{"n_kv_head": 10, "head_dim": 32, "positions": "rope", "rope_base": 3910.0, "attn_scale": 0.177, "parallel_block": false, "batch_tokens": 131072}
Each number is 128 + 32 x the weight over the matrix's rms, rounded and kept within 0 to 255. Layers, rows and columns count from 0. Numbers have three digits each.

# layer 4 MLP gate, 832x320, rms 0.133, rows 43-130, columns 160-319
164144129074135127145077140165178101199132117099077134135173146093192108180123125196110166143177120162072149118122103145121117117149156111170108140171122113133147144141135116182145143126120122077133091074142083115141089116123209190118162136170162152127093101087120147166162175163178125225153136127142149149152153117134206087139096084106100116164125127113127177159123113094128143142123152092106122178162151101082109126099151122146116170177146048124153129174091066162146073174102129
127102138149141132189083104153193069114133134080105173129155111176106114090119181233158113191110105073174116106115132145197212157106139095120108171099203144090085126144107176174071105092149085163167071185125115194142112099114121154065122176094201131143108094150142115131174115079151125136182090122098116127155113098132098182159138141131196113140151164131123122095093093174132171122036089102127156139145093091136103116149106173123110096129105153117100137110100083061155130122109133
150081164056142135164111105068102135152132164123140081188116109097134129124106102157148101153184089165130145091078119121194199104084145070128129121118132127089110102197090085107093162140167181188079131066118099098106171116103094102146146162090166107119166163156091110141063073087204092134121130149137130122098176123100116157065102159174148166159077125072215054125091218148172043130155135064071191180091130108060098044112058152105059141086110141068145123122076102169157050207155129
170119090144078103103128090104092153129092172077183168104186145080075152155107134067156097140142124138103095111108090141127123142149177127147104120146149096067114087140130089154210149087104146070140122165104107128082156064111105161186091104118178147160138208120096087172174173130102135137150222083169171086121197097030106118062145122126075125120128101117105139132127117173108175131112128152110120126081083105164168119064096082141174114183038085099157133160174108099077172140100188
135107135114134123132176103155134100170156143167102111106125145151147124121124142121167181092161150120138146098106146117138105107137121166127156143142118110124102113093053110138156136208145156149154108144227122097158125122113092120155148078160149136088158109114110089128142100117168143112170155149111101141075097111109166156166109123142082112154093140102200143095087161142093108098172136152146088156136143205151137162132122159144141096090127185126110107116123089132087116163109126
140172167159079102132119107098074051133108156068113154122160098079160168077139169219087081087148122088172140187105142130129109159158173115158143118094177094094139099146113140126184116081088095170202152106160096126101164109105107162132103095099172140113101171096064117147065073124159115125133156176165107135088083120080121107153173097135088071153168104138144080105182122094118155081104146078178132174087130163107112085077131196050145095212168086141136121099077101188104104133107123
157097143149125131107100123130141109154103153171126174160112141148141093161136133115153158115143114183148097136107113138102163176151112150112141122129165092094147149104121197116134183162161118109138151118213147132142087106151115141088148111201201125135100080141124050082154118125109136146128095154095118070182184110085074117174067145155110084135178065104130145081086155119110157105157088107163120137083071106118097151081155134121114105149132142180186192146151201103131116134113134
158141082124136171095119185145120178056150176128154142096119090151067139178099128109121137108118123176123135096117136112191091067132160110134125215144176152158180096061183124140157099160097185122138179092209132140119167099074108077110064081210115108088120172080145151192108104112111161204121085147124055147110150135117098151102100125117124081083123185151109156150065107185228107223127134158160125143203144165127097093106174082124142148121075129100128065142191079116080091092089086
144149117045137101093107110074138097126111128116084135135102159219092079153175108102113136130171100123094096110132109101075156143172113149143170159138109081105109084140136119106065140175086156193161101155179157164101097142106111135139120090138074134120139112101147121143124127123174092202118108131157075108093127138100105182092069109127186124138123104126088206092081107085113128218094162083174139159095110184116136138122154171180125129122155156091125085121163113144124119103142082
106096110172107157113159200096120114094154131143099135178161121124089140109119088122112150139128173155160114075109106051081136093142116038143057163155130124139094142102111130119163127119095179163153130067186106156141131151122172106141056114151156145162141157131128069116114095119132138153155079155166116095135142129135070092075114141090100147115113123128140095127097106162182142122083075104126092134127105105117085114156166143190132177116141176133090100081120090116171138138097111
145122121124133107141128125146057094096155090117120135140113116136112140107119164163153128129090133111131077149143163140134127159121132102161090143185150088123153133127089157140103088120127086146170142114122135091137152124071169155063131131093136158145155100148138124145160150135137145084170103117102122133168128086079132110113155125129111112162158133118141103128101120131113144200127128142154154163111132137100165110170122102111127148124126119092156085110118128148137149162114074
125128169099153105114108106115103111146203143112139166110113159132150132149067100144167166091166130150143110165128131142154130067139136138140121145115136148134073137130141073106125144174124152136172150105107129115123147091095158157159153127185138099123115148201141140122183141185122052119126146132125152111071122141139120141128175113137134086090167141137189189122094111135127140160121077122141074119168139141115149156108188171077087112161104096112159106142148125151151106150117116
196107158154177158081115125088150062121141022083160155134164125119141111128090168128092123102145142132148109111107148072097114133180153117101167089136161104144125189086157069133077117119101115153156093110135140116163144119132122067127144145175069132163130130140135143170142124103165116134160072129121102121141076142101134153068104155122096059148130069102093093107125123165134126138150117062137132150114136092121090116113162114151135179086153174173140157116103109168156149145071145
108141075145072118150124134120128217201156097100080127134111127091042133138144097141177130105148156194123085119091151143111162137083139103118165129169171148075080089149181117125076109099113101126060121142160140199072174152147093136143124161151099120147149140092152106146171144119145135177061061148188116104120144139093110127124157107098114104108086102127124090105148133182162109167165164154160156184114106123105108120104124119104116088149112142134124118073085174159154145119151118
115138157160157167136093093083087075133127119102140108195138155174046144119125146168104095104151107070081130210090148077110168089168164113144129128109102132090107137171107127055140177103169065109101170087127126072091096118110096088144160175076092124161087129132190117138170161153143152092116098090108109117167164143166155106063164167161116125050098144180102118114118101147062156099142136148108124146153144108118099060073037153172128149072150139158136120092113138117115096137110160
115129077102089078136131149129099105139070157089146105172113081107101204183113175109132125129114104102088124162170145085149084128157110103130131167159118106109062122151096150096099134093166155130100109126167120192122124116100128108134125170128066107105120078116109108120099110159150158150105120183115139153140138129125146149148168166149147133095110162173174148181091153052118181120156140150091144115077119101133144132125138106152138120107122110125124152129160125092140156110138116
190100118179105108097124120133105155109107137150104119146162071095140097106167146073120125096086117130119152143143165150163109140128070142120138069172132086124227173143155180199122163139158159113143151137157120120143174138106137120171076143138116093050095190102116141068133144152072150122126125099149140130125146115121103091155135186181175069093191110071135139169148118144135155150121146147142082097111161110094132200095099106179115148162183160161069115180137129135115116191155110
128114173068090148103078145108085067171135106122103114029108118079111211183142065153077121031075164087095126094108081114124131118196135177192149143125064079116121096060159130103142136092091100102157072146118088157169137128150127087087135174128153184120177111164139096092138157149185138156176190150137093075179110132091171113115154183190105167144153137135156100123161150139168153134133171112127077143143153088114162177190139117097103109134116161095147171179168122141111130191166115
177101099164123153085104124161122115138159110161094157202165095155130122155117083125230107088115119090100172133116119087139142090109152107090106105142124109074121119134093143090114129189127059129131110128134133172201177153176127165143147156098089168203112132130139114094122135105076125079121036156151099177161143146148131111116152190141142137083153042140154110149117096148182133101084117132088145142178098132100044124112102071100162153136135129175129132116162118145103101145155120
121142100223135137114151121117149197127139132142151147061137161085209191091084103195113130101155095089107121116142130070043154150104113112179154092100142095118191144137144138096119146145147105132059109102109120108132132114092106104126105123077090153162134171119124098175103118146177209108145119088135196138109170089137111113111131082119110141141118126110107180131122082098068163106093148102105178115153085188082130140141075101104059148125174147163129113107136113129154116095145151
094131090093087107097118167157077152109100139164119109129144131100128153144124155148116109087194098139172054121142184169109171159112095126125152110146115128180162128092151116160102148171082178129114111143153133140121147174093157100149131109099105108176138180102142136111129124156096150077101114137066134117179134160152082124080114104074127128110146111156149173125147122063130097128120079122155098109133169074134088140110130160200121085111166107140100121106126106205100179069067136
137119123151172192155099111098166120122170074178099174150095139101170156142141176120153111129127144145100110150109171150125122147205154142106112111166126083110168118142090090141125132116148111127104147142134141106114102133146171162133151212165096136102213124092112086126170153073128180142180133125120186139185147115154143161108146197160137143122122147121123170088141159105107103122098131117085090107128112108154107139115105202118092157087117141142193152131178116154136134098172122
120146172111200149155138049138124089136128144158121130084122122122101119179149092130114072107141105073154155152088113152142097056086079123133137102112099144135058099115104100155124143176107190130063158098106153176118143155172125129164149073105147155177109175080088163165095121187082135069126105170161137100110150132191093132174145117061195152080172085115144137101085122181135198110090111172176152171066131130171047156186187121110100169165175169147109168096070114162135161192064137
104151097196132127112140171113125180121139079094176157081179176131117092115145132142104171083154133137073092137188092152142165088126117082137118133182205095088148126136152169121131113124191142130085162135133135159138119071083108113113171120111153138129125178112137072025117068165127125137107114108160128070116060088119180180062086178109183096105099120105115125195088071129146163165113204157120137062100112088163128173139114154063128071158121092084122134131154148111188076133099104
161143138188131090114083120127121070140137075090106121161073124154151189102147140125146138151159132133082136096139104091153085101160106062155201058104158153057066079037100128118232116164152088132167080090134154142174152109117190111116130107122182097144090116170093066153133167171118101132120126110170137145116152124122082142136123115071122113081130116096147069131092093124133105145110137105096126158096092094190086144202115090174102089134148094115113165064144100147124075155133149
129109084146115159122150166125124138113093118122121126114123103147093127160111129105167141091140063100133129122140158080129132070125095121142155129222118130132155120128174084140107147162107124148142170144194117090091110166174147133097091099094155098085162086114173072141181148093119148158167193145141111103124119126135138106097174138145048132150124127110128190084136132141091111116094106142099142176134141147144144087175164088106155133165145094162125129146148172168135134139118120
154171118107098203100155141136106138130122099140101142123088163149088119111138153156095120146126128196147135097128116118195121159119121115126155109110110116148113136161148146121168127122113126094109102126125164211177124101125159096182168171124096126048174125187160053173157117132160195173137115121174167140145172111159116158093151141057088098139159123139177159113124157139203177082169157146139147147116098167134044092147146052124189155147130125074139127100109161166139153120106178
084183146126122125075151128082157167131131106169147065028188164165137161073087181083172092092147161079116136133174125137200112123095103107092154103141114099110096171048089092104136089090102146125073085126167161126098134109094116111120128130179107123108107109050130122122144120116128133132083131122088088057173133093135119126082106080097116086036124181131109155193111116130038148143129157122081160099110191156112090106124107128131149066086064124133049102154119166100108149174117149
139188125118106143078125144162126107073129138096158075172108122136106101196114134151124154133103106117169107120149130162128140189055117082083160110073176113138101136155134154123125083133141148092112083056133122124171077110117154127099139136130087106173154077158124145139108115119148128132127060091155114093150142148108177187147114152108106101125118158133109136091108141116137181144190172161147139168117112144107156154089129159139124096138129135151117120083117149084148119144128186
127214107105155162142160113175124076100050157137100126138139166163149096129153125112149125166121121105171102124116141159123093146105132081116111101163164101091110168139089174136146107145106131145106138186162117191152123154060110133095090102115090161134107113061126067100156185096143103184091146154163128124148099094099211124135164160100151115168114188129099135138108139092147193154106151091171124121108168095127155123136097194134109088072140102124125172107134111151123071101095115
083228112122108140129139131115105115123141123120134140152095128130129146151115168134093140064162172152142150104031108085170094151127112119138143160129116130117177105150151214099091121116126024141115088137154120132168141205097087155104142159089097135113089138159173124098146128107118184084177118126089107087114114135143119105091142139141125140071103150177108085182117104084122125156124148160108096111131082137132105096112162137154192079162140112098115158139140127105160142112159150
052111074140122148081147161150123150148155125132135089043142190174077119130095134119159092097088144149108180126129125100148121126115058173106201070155193086123107102045062058152094116079150139138164124074072097128125154174197116104111070100191197130048102125139161122080054198191138056156072142211146041057117120140151178143155157052068168108128143125085135167049130100118171116152063083090111095126192166134114109072184179041131161058149127129161106060169122158085139122129096141
075197087121140142081102114136167150128120138134147102091085150064094086069124144186103109164172135117068151122160097127095104149131109103093149078146147102112122156117141189115100114049125124155091135109150143118112142122159146035090167138170149119119132101181158122099085146131110136103071152141131164074173132131183117113089098097114174134081135106120134146132113126115139088142093128195110103072121126141174130140174114113087063128101049089102179117193161164103163090067143152
109140080171091173102102100128127134061148146149157116150143102145161095141095140095127130095116187085103141129122090099166138151095142159167129178154151056108126144149127140160203092112152116209148153125188132077133108094114185139125126120117153107082092109182109127161116112080118135109148118116113126147118150103162128155141172123085090120095141117131111118109135104126081148156096091145123199192129159069142164103153152122161054154117133104179105063116110103149181126106109060
124161173141149104152161132107160153086104174164158123132086138117168168153113146089089138197117106095076172158139138138128144114097096113122152112121161088098125148117119171143123122191128141109162121110127159142139139087130079123109113118161162083111125136111077185168101135125100112128158085128136154153159131133163109144112118140112138062137115112168110133155100115141144126154154089068159157159109105105130170139075156200124121168115141135098114092064060080107100132122035150
176144133068112093158122184102090172123193087047125121151147123121097148153155098121095143123146101194096130106121125083080151162118163121110124198139117165108136134133134113100093149132107155036078104128165160099150121179164139105138081130125124117173161090110115165102116125083153164136167055091121151130173143066159098083162093133126105120111137124140096184119092107192138223062156147118147097177085030157160138152148159107131121149127100161108124124108072134123079116151085144
163128156171096115128107115101158139131220141155120126095132161117153148133098132161086145125178109138130151113108088078112155139145159153141183174092129116112167149181113148148130128110154154130149128068078169108161098122172132125105125128182144071113104157118125126100057095144106172063105074134110133123125081129129089117118099141133091099148065165120123106185134119107123146104127096078138135095176116135138099118136096125153142144086178167161136177133127134138146139149158145
115188143164076130143114126117107097137145108158203156113144108095161145167123131138064175133134133138140136155102137136131136100117159120074096103093121116119160124107169089124157112114131165133147130136059149186097091141129124115076130183183148117154125114106115131142103103137151180147180135125109036092110157149178121155130121148112132159133073134184218150103159098094076208125170179126157143109155120088158050127143046183118105135175097138092168120118116111162125131134106154
094159131126136192090141135183092162113118126102103137149134123093126154097143075140132136157170144152111131047113090087054116177115178118126144116105129097139164079145115122169144159101114149192142150146106129105164183147111128085087050126151073165117170096179108077139104094141086203079096107070113100194184125091072164155105168099107152172089153137094093139120204119114162182160126162149186158098155058114154127135128048182155135135134129114105135161152134106138173146154130084
125154092133153084097179196123107127122112175129104068190155145081131151185175083163107150137135135136140134111110139088123096089140131119138142086161083110197162108111130172161157174064091136113121050127179155151116171108139153152144148107094019083180062129109134183100146074158058124143151141157116151168107156127104110165189128165107127107135183142136140133154117171153061202073171113095126068088198106134183125115162128155121125129130156127099081049145116111159076166145083114
086072146104120154157119160140050128103119147165155099107139096142106123133105166124148138142111167098151175173124159113123094111140090142083134123109162109181097141138111133118139125155168112173155116092140063110089124124073106074155126118094146128069102150071156144074146116096110142142050126095098142092110133133122136113126110126135134147104131176141114089164158107119134160179156158119114167143131102124145131114180075100150134121062122120150198070096162075109111088118140161
143097137095101135052165120165070098143114150163105097155111178102106129081141149051129092109125108132070140080072105192108133114068131171066064128073163140161087125150144088206164111231120158123144174121076121134138127121110126102188119093158128152156146125130167141123168126127120171103121135171023102151118089129143125170109108145123104153127122139155103180133113162115134096124087098162094182115088070160124074134129135099157114122123095161131121097075072181139118108160121085
131142104117146092170137181141132081116159118082170168142155144215127149154134152148105120095084112107144104126167139173127118140136126102106113093120151144146127090110121112120141145103081122116089114112133149189116107191131077116172153154150164072099160143108160158106145104139102112127099109124127141074046130114157110103101159128159108135115087095127154118123136138107096144166086133142148095154111156190172112135141142066112084126150130123146126155129126111125152183136128154
092088194087122143077158159131140157136167122112117154061112182166142108145113078171109126130112192125150136119143130080163112157138160118097137110170107119091094121080165115126143105163141152106202111121090161106167133185135126163129105132067148150136173085122140055125165090124142108115107174125096165130156089210134140139126103162153109138183143135130106105146098070098133106154139120093116132109122137140131134146083143156138144154145152156150100111091166137105147156114132131
076200140145110093190115107111158130110193143127088184191142121128094099083084196128076164124130144090191107058102113086206182108109153097177126154151073132148126155151109127143076168136073132128136118131120186060134093180115115111133088142105102107201122088170168142136100144199169136154117134120223138128107173120057053086119066120132109110152125128069105122073090176144075119099124105118158126156173138150107092162073122135137115073145142090094151152130173141166114117157165174
108126088104116110161131114124122111112121088135142166117095060161122118135125070086107141138141070151118126142159146131159102110088135148119157168120112131130126134147147120127176144133125104179123099118132118117109108113137085160151109095161148098166132104102216136169139126158137113113123116136165118158135080073145169144183160137160165080118157139125177145130134165159111095146130110117141082126154152129116103138127156160145105111135079138167099103159156127079178114169136117
185140192101107069094133112130074204105153095104152138102156138148143137116083160138145160126126156095168144166075115145141127095166140134122139140134075081144148113131126149128160125121089109076105080106119142187102163098167129132114094101092115106114087097115117174134134149149098070056084122147116099184117128195135132165156101156135172137108123171100137151151112129138133098094118175108127087136090118082139127121137164128110199085198083161144126149110107135132153156143137110
177068096120086140107071147184132103099159110116171192145147133161113079116117146167162148193146073167108169164067178120091109138123158121182099126125108103079134135148132163094111158137083121168148147087066176084161149116131114087106153121156090220121088116103122094183133079181135090138138138154088054173139111121134093131113153139134086090103117113162153153121135141132153169125144169117124115102133132177125155156135137151112162125103105118100145138108131116131134102090110132
196130102113077052106156142135218082173191125170147125186141188163184112183160167117153100097182096141105095114125148142142145165115174145120097154097109191081131136118126149108070115108119154154207102103139157110060166097201096133076114088096090123186113127102101145124108129091144167104140112065113117131164156138124131123128149137121099107136147143067053104167138076191149144178139105120116115140117127088095169153162177209143063159122115190118092157157212108164104125100127160
107129140135142149114138103151173168156113187174111177161153146173106096158137133149157145150084182123123110096119131089142129126070122147155123144131109105032068100080101090119109108095167136052112158132106110116115104125099144112144107170108108112166130142108109152144123185095101166141149153109111143133125105124142168121128082127094134138133105136156054137116119103178118103149116156123150212172137117134110160169136120107154178150156167137113118160163148117145155093175140075
085107120146161140156109084117100112153135133145157098107112070137134157101099112176122084122162198135190134122200163111113122115125149135125129105165103089127163121142114127124138158159128131123128136106117100131099133146078115157152131105142092111103113084133103162132135105148152088096089071073187116118137146138154117154127126155096091119095174152132195099111134126148126087155092141179112117120087129108169134118106150120078148157116133123109113082121167080125131093121082146
127166131140214099105169174107185092089096182096136138125103090130148117126146140087119136151122136102152134132127106141176133157155162157092185144140174134137090104170170159112205175128087215082126129149089099071107148178114089196133166106128079146172132160199125138122080089088155087103066127144114147175158164125144096133076105169135137176173147131150190070171119161097183162162130166068086099114146147135221063094082161159124148033085087046095130166136091132106115083152159150
157147097158127117129151125172196165091146157142130143160135160112164128146092148125138164077165046112102110133149180154140110124110106087163168164062143163124097142089181108093107118175113125107093130083067157123046145088134102133184094129046093143141108116187125158168142173123177111125116114079117146122141148141077067131097098105154158152178087130103169154169059207169161130089132147139140161108096142099121146216130158128148147178164099101095102098109157133121130115128129127
086083088095185172131114183104157119103079119167156097140133056103141099144171128168169145141122107082120165151128096171135154100100118163166131118092095131114117168092196189084149100106083137188101166117166092104125036116141120159139145112099128151177126115126176135116143133065193157166189163070162131161141162118084130150075141132130183141151184109157159188128059101130139138096134126171155157154119120119139128140126135115136110141109078110140180131105127136114048126141089137
102103136106099127111162115105062135146108110137118178136070107139097095150157158112161052123131107118163119124214087074161095123133102137147122099144106134140102139151098175145064170167116153075154147173126145105183095144111108092153156150123076180176145066135083175104107083122106179102090143131084177148112140035164147133141090084103108123100131108128074180140151081116094161142112107171083138118120138152125141151097140120169052089168087123153119116134151161143073173174133156
115041115154136145128156136186172093148184157126164160089112129104180123135200126150108166135129103107115094124176103142091151075154129121152131117092112177096118137120167143094123075159160158083114155122096139163173121099133174202113154121135146129155199054147081128137091133083127138104131179140144143131139138128110123103101145095122083085142105099129161112164076112064128152149107146110132096103154174077148139149146118173064151131148123124151113105168137096134120114116138071
110136173101148127127124102118121097140129132135132136210167156153117161144151159086102057143120071146152137121118140135140130101155143149139178088096098070177178178145131124158109103126109130147112109128108089067153117108150128130108130151172118078134089095153110141147099149103185147184080130098127124148135113170192089128102083200162105180050124180109143123118093149140171111184179174080049174087140179122112115111094183166109101127138118088153091137153140121163151145112118136
124126108093142122158084128198153162161090130126079142130148151117104176166043143074133132147127128084230086151130158108112199107068154151190087068094124154115180105155054133160116129113125132113122099200165106104102106140060145163135108129111093108140140111102131185180093139097126100120088112155156066121156173128205116102160114108090137099129100143073089038094130132168176134058137165181133050169125122179136137136088076197156192148177126116145091096127075138167073152158110058
106116128124139184135159124135145136134087147116152175208119083144088110161160084133147096107181133132160132113083130152199142142119080121195097192152114137141045120101107110161106162104119174119123121133108061106175132119124138120120143166093099153111185133150157143073073099117129170176167116144105110134078103112119194096157133141131146120174142177148160095128104147075136155151113180138139131111141141131169095091166146131182083106101121121147123113096152039074140100157090152
173180081082129106157154157163152122078095070143159122189118086146098104103156093141096117132113150164136144115148156121150098131218138182092109120125110098116123138110134100180126137146147127114154117116147095142081135176125110173126150160085100127096148165125172129095170177158130112131164146122115152144159153102151123083107134122147156109083176089113160146150091121132104122144182145089122119149146174108167140157149130102083135122127140198091164126114098189072138169178121163
168135193088134107140148115120097195204148111135100124119135177101106146209119142094119091084116168123149102166148149126061125060149098117172164144191060170095109140098170123102134214115176181111104143132153134139160156142147147122055095099144178120102120139084143206095059122175177106149113080201156125118095174186135153135138138171158162129075125085115095124152104144155219136126089086156110134123094147063079108156145128116179033144091150142129167194107126184095134111073190180
166149102112127085118110200151100160185166115087056097097081154151134156136142120166089075041154109078115127124140149077085159124115102116153131055142113167136132144117131111174169127101085219068182168089075070122150125198089122112163086095167122148071120119055115132158158130076189137141120127083178109181159091151178112097164053145175128173196167105055153087168102092151130179181119162098102187110131097102132104082161099121221143160163190139135164124053097201185170092132106092
190139088062190119140075105107105134089079185206220188113101098149118145152134166089143132129034164142114082130054120073119111105141085163094203111104160090070182068063098080134068146148162047083106166199078130108109145150109165218187168118123102168086162055143181117156085122155072143141180087156148055120085146020163117162210163172101177138126165200177128125143064133123159167104198191163155103112088147147135177099195184100120187192158146127111165169103120109091165085089171114
136148105156153077096118175144109143090114181120135146119134153089064098143156076189113146127145133151152114158147098166115160128085150106121101112081159120157181113105118079088163099142114140137150162090115114145072146112142145156093153089086140172177145160159140144129066119113146161103051127145152132141174154114113101124092113146184133058113121114127172121129094094117098132151104166118128167135142115123104119071075173135120128135085200132110107140121108148106127023085072134
144176102115187098171133182153159128074124193098094158151198094174171115120151091120152091094151073078131124060139155173175109101155149130137151104084113106110118120101140113112195190132109127136161176143119117116137114180169142090147142182105137086182141142121165129182124133112172120182111177119184106116195107149093178138122110085106112152113180182066181083186111133098129145111166122118094169169189118103153119095134093138061090136142155145082155138137096102153115042110106071
135147125133075099122129163135198147156088121170155120070101147136148120133147159059132099121065146132144153128178200133099124080158170157121115154141111113148128097140078114190124162132091141111133118083133130142085164156171117060092115142122117156122099131050137116102152123160046101126132151194093128106135089100154145140101152185143138149158142180127105115105168180137142107085127094129145141164154097102111140139144099094159151155094102177110119108132113059130174105072095144
071128167127092166171099069123082141134136136115102110103111114138071147141097130098148100100113104179126086085108121085180127112081147096173118082103098148156118120153116116113128145155159101107103142121103117169127137133165109112085120165165182152119117154131128167157076095141121153121111125149085125137097139119105174123136061142132192103145152079154106101131159131130113086153163069157145119107129119140099140162143130155114138173110127124087118135146102156125092129112187110
124152143085109124100145118059167155112133060129126204105163082140081094120157175100113135151095132139140092184135172079075207080099130227128155083121071105117148103066121200119155175117150048141146092185122097084162115108137103094069157074138194096083119136176185099128114100172090160135203133111067153070112211097169156125105193080113100110123126115122084136124133072136113149114162137160098112176159090133154049088115185195062123131135091151148104151122128100134131154130159223
164190118133185123158183121082104132144061174171160153144105145137164116163161077105125109152118080125141080104133128145104142150112117118127124123113074121080142185106159152148152138081132148058072145156146120161116173080087044174127123118125151123141110089068127148093141159121114097106120142129162124144074102055163111158125107134139101115177119111160130175182134107121109154145094081130127138134154188195169104156087046159167130119122110067082107148092114098147105103123087085
098079179114138118181116213130109159089162084115128072125125111163146148114140102173096152108091083133163120131054100151145104159116122158175134138107130131105121106163100116194154132108154115131064148063093113078051150110196111172148125159140126152128170131143142161136140099074148126157107120147073116083110134128100096126081148162085211122150175185167131101146065130165148097110023090136092135056127127127113129128140179120069127130141064151142156116114097122088096153117126103
087158134131026135126149076149158097183114162108124073134138120137091148107138136117093133065141118144157103107176133140178085115099138162091120108137092114158142060140098115096125097056099169102136147162104161136146166132137119197099123091123129165150114130108106101134106116117102165137141102151135145138137091126128180099130132103147093101132169109089146113133111119118121160106103131108142105169102165089113115104153133098113159067145070101081109123110145120101145167162093160
130074116105113158123077176156082166095198082139131143132111083110138156124173152059102152158155131109109092181105160122138109105112129090158110167117163123163173145098183130124091154111123195165068085068151153141122113122134139076160118104163120127127147016096156098134172117110095120144129135134128081103149160055085173130094163061163143102047199065162108140092113147127083097129076150137082089137099092131106148174119097130167097182152121173193170130162117123071109149129122142
129147083165106101114171121083112126085132126149119176179073122129162127207124076120200129150123097097128125081190112121158143096102149153143190123124106146149095122088155101129145155119096106088125195143095060115117113132146158148143127075101162092123167115148131105153165099138134145197076106093200101111119138141150100171165152080179128121100123133114167118070171140143081111147142160133049109089118124104108098149141140152144069115133111110120197120075136144094121099209085146
115176108128095085134141104133148141109116133162116181111149068172155193132130148089114095121105082115133170124185136120142059102133093114113112152133115129154161135137145115112132132138138110136112086136113103195127173140156157154136149149103154131108158100086151155146113122109045091168135151171111140153081126166112131108117176094107149087126130141133162168163134123126161132135118160151125132087172117178201142121130119123094106117150154152111073158112113137188164122105143141
129133095151178151120142109092098144071199080121084103129094094136079215158157065186137085154137142156130121110114113120169122158103102089121108172112138156114126156135119145082108188108066138161197127134097148199127128085098135130133171135168148134135137144117173106134130121095138113163115140121126087103138116080114136143162143090125089126150134093124135192111133127097114137101128146185111121127104099062168140152135154119170165169105112123166123147130138168103127117166111059
124102168178098143144144155152123134115122141103144081074132122135190115122111125180128144138116145130140125114116126151153106126173123087107084128115142117114157116135150152117133098208199138086129111145166146147190072140111138135119155163189111084135092121140128190149160155089125075106127138125100115098149118110144120133122111063120108108152060141112132119166084135132109132162146114136098097142127143137149182118139138116103139077153101127167070175163172150120093077103101077
151127126131170116109119149162096093125186131163073141081120166123111101049101123089074116128130118082157168125122114133198150146065138081143172189115085165133054162127100094146093098090059098099180156160071172183117120218065140050151089094105148144123186125123107141171142178119120069172130137156130130144233135122150149098165149158155116122155130161153081123210170063149098122133119128168112115147167148199096102133113132120143119173120064126091060114111110154134113108135109136
119113147090077171174120139127103177129091099120130122117107142155142119141119120119109160065157176116108164109138082102160126125123135109142131108102150143119090132145143125127173162171122087192056149128067064187129148123152143145156135153138151150100082156138100157127119123148184161162084163120189129159134154169097118153125140201114195111129125105155147124062152140108149127167126124107183175123156130100132093136147176116152121101137110157125106126104143123094107136157142130
110064098178084167082155164095096142053099105135092105133157108154139090096152155046142114139091087110163114132118113147154093083124124103135133114135157145130127167158125048117134117201106151094156147093113067125119134093179129149164147079159088117179147133112109157121101155126115181174100142120145108085152152173194106125144169157123128146117166095154171147138106129105157108103110110066117104198137075106103162085034085134139084166159131099122115148037079105143107125124110056
103142141114123170105122089176142126111139155129128117195094177150145200124159071124124157116149143141166152116166223103158148112121116164156146139069129122078144138061149101172133150105152124152103157119122095098186132123145083114158131148128164108088087130137124090139098130082119072145168177135129152140170157079096088137121151153093113143132167159191100145147067108111158141156101083136118154109126135150140112107121194105124129114110119159152122153127108106141136170099110124
088111095118158134178095113145125153097108112131113128164114107138114109186103131185148114093113133067101075145124117094178113128143140095131187079104100173141070193118131162111033115095112159068102145068173127099142103096113110107071095182133083163168149128144128087098063114097123047107170073080135083186136145096169151116065122097107082121131117139143164138139112149068053168132123122111147198089142099093191140143138064165165113203082102082111160153121142125089116068174126132
214120116121120181142147130115180112123101099138068123175138079130112183131113137142133139176088100103138073109157115139116161157133110103138188070096112089149094165163060135154102128118115155134174164162095105121143117051072124137095113091132097163149141141131143135158101123117183198174193098109137081031112122145095061108121132069116113112091168151120122148106127164146135136105152133127145116146144126099135106159141110095152119077146128099151117126147105157154180106114127142
122159097150174109096137110146098113126162168122148150140111090156176140191156154173158127178133126136077110144101139168112121132091156122140099137142146084143152125083121149086151047080086111160233148129106128153117168082126106117123177134093122093142120156138181091135145047124053130130129143146121174130107168146068164082114142084085105130125152147038114097137135169124070137147205044132125144153142087113102128129182151119115161135125124146128144087145095168125063199146103126
140156149122093151120122196129168053209133106089093025004142116156165111098156145074144091120164132155078127124138119091121128164160055124093093134134132089116110127113066147109154134056147092122151145196134153075156164184144126093060116122054112174127137072147096096116134144141145113067176158161138070168139152159120145144112161075164104168099192118127189160117148059156121196135167153173155145155104141145102119150137143165134099160141121140123176152114155136155106081103090149
133146121120126188117094139126072144175162135108097170150165086164056066160159165068109133150064116075135141081045126074063139156117167121095143148133090108138144093172153075115087146138199097166114179073113178091204161094194107093070125080165176099121188115121088173087106137132156074180123078140117100147114141155193069145124112124146177155074110121183175143115116136138154124157099148217108137130131156124153203197141177158090134175118078194133169159140133077121145116146028123
115115142104117104184135176159115190154116136118186160100073151151097115143146083118077115133060136108126186087105099101112083116128116104151164176135158095099159117118151115157142103115139123123137144094088101101131100138151142191144190152121070114118140167153106124155164113154131144132112157141129107106154147093142157118115175075108148092074124100161125151083090109048109105100159142056084134099145169096112139106137171071076184145135068124104167116141145119111114083125158131
157154069078060138116140109095096089186084085137123133110214064117155138153124144191154164075100137120172192138130122147122169121131120044163131144085149134123120111177158154159153123149194108153103130162146081176185144178183117135129191106114160052159099145117113094160122126092124122103116191142172152091177128142169108108126128102075158076168182088150132111086061107119078180135121112136131114173158059113196112182166194109084178152164119160148116085146174161066156133058142081
170113127131147115070121108148191161128143127134112157162175141158108140138115158123151099134116110111084132127132099125167144152141117112170104114167135172174130134134130119149059124114152104145115134172177120120076107136178073117128115118157109177139091102103168127106122142117149064129052175151128148105125136117113132129102187169119168130147141160134125180187104099096103110176123151160113135128103097089156126066127108116124136167110195111131147116200107144108149173108137114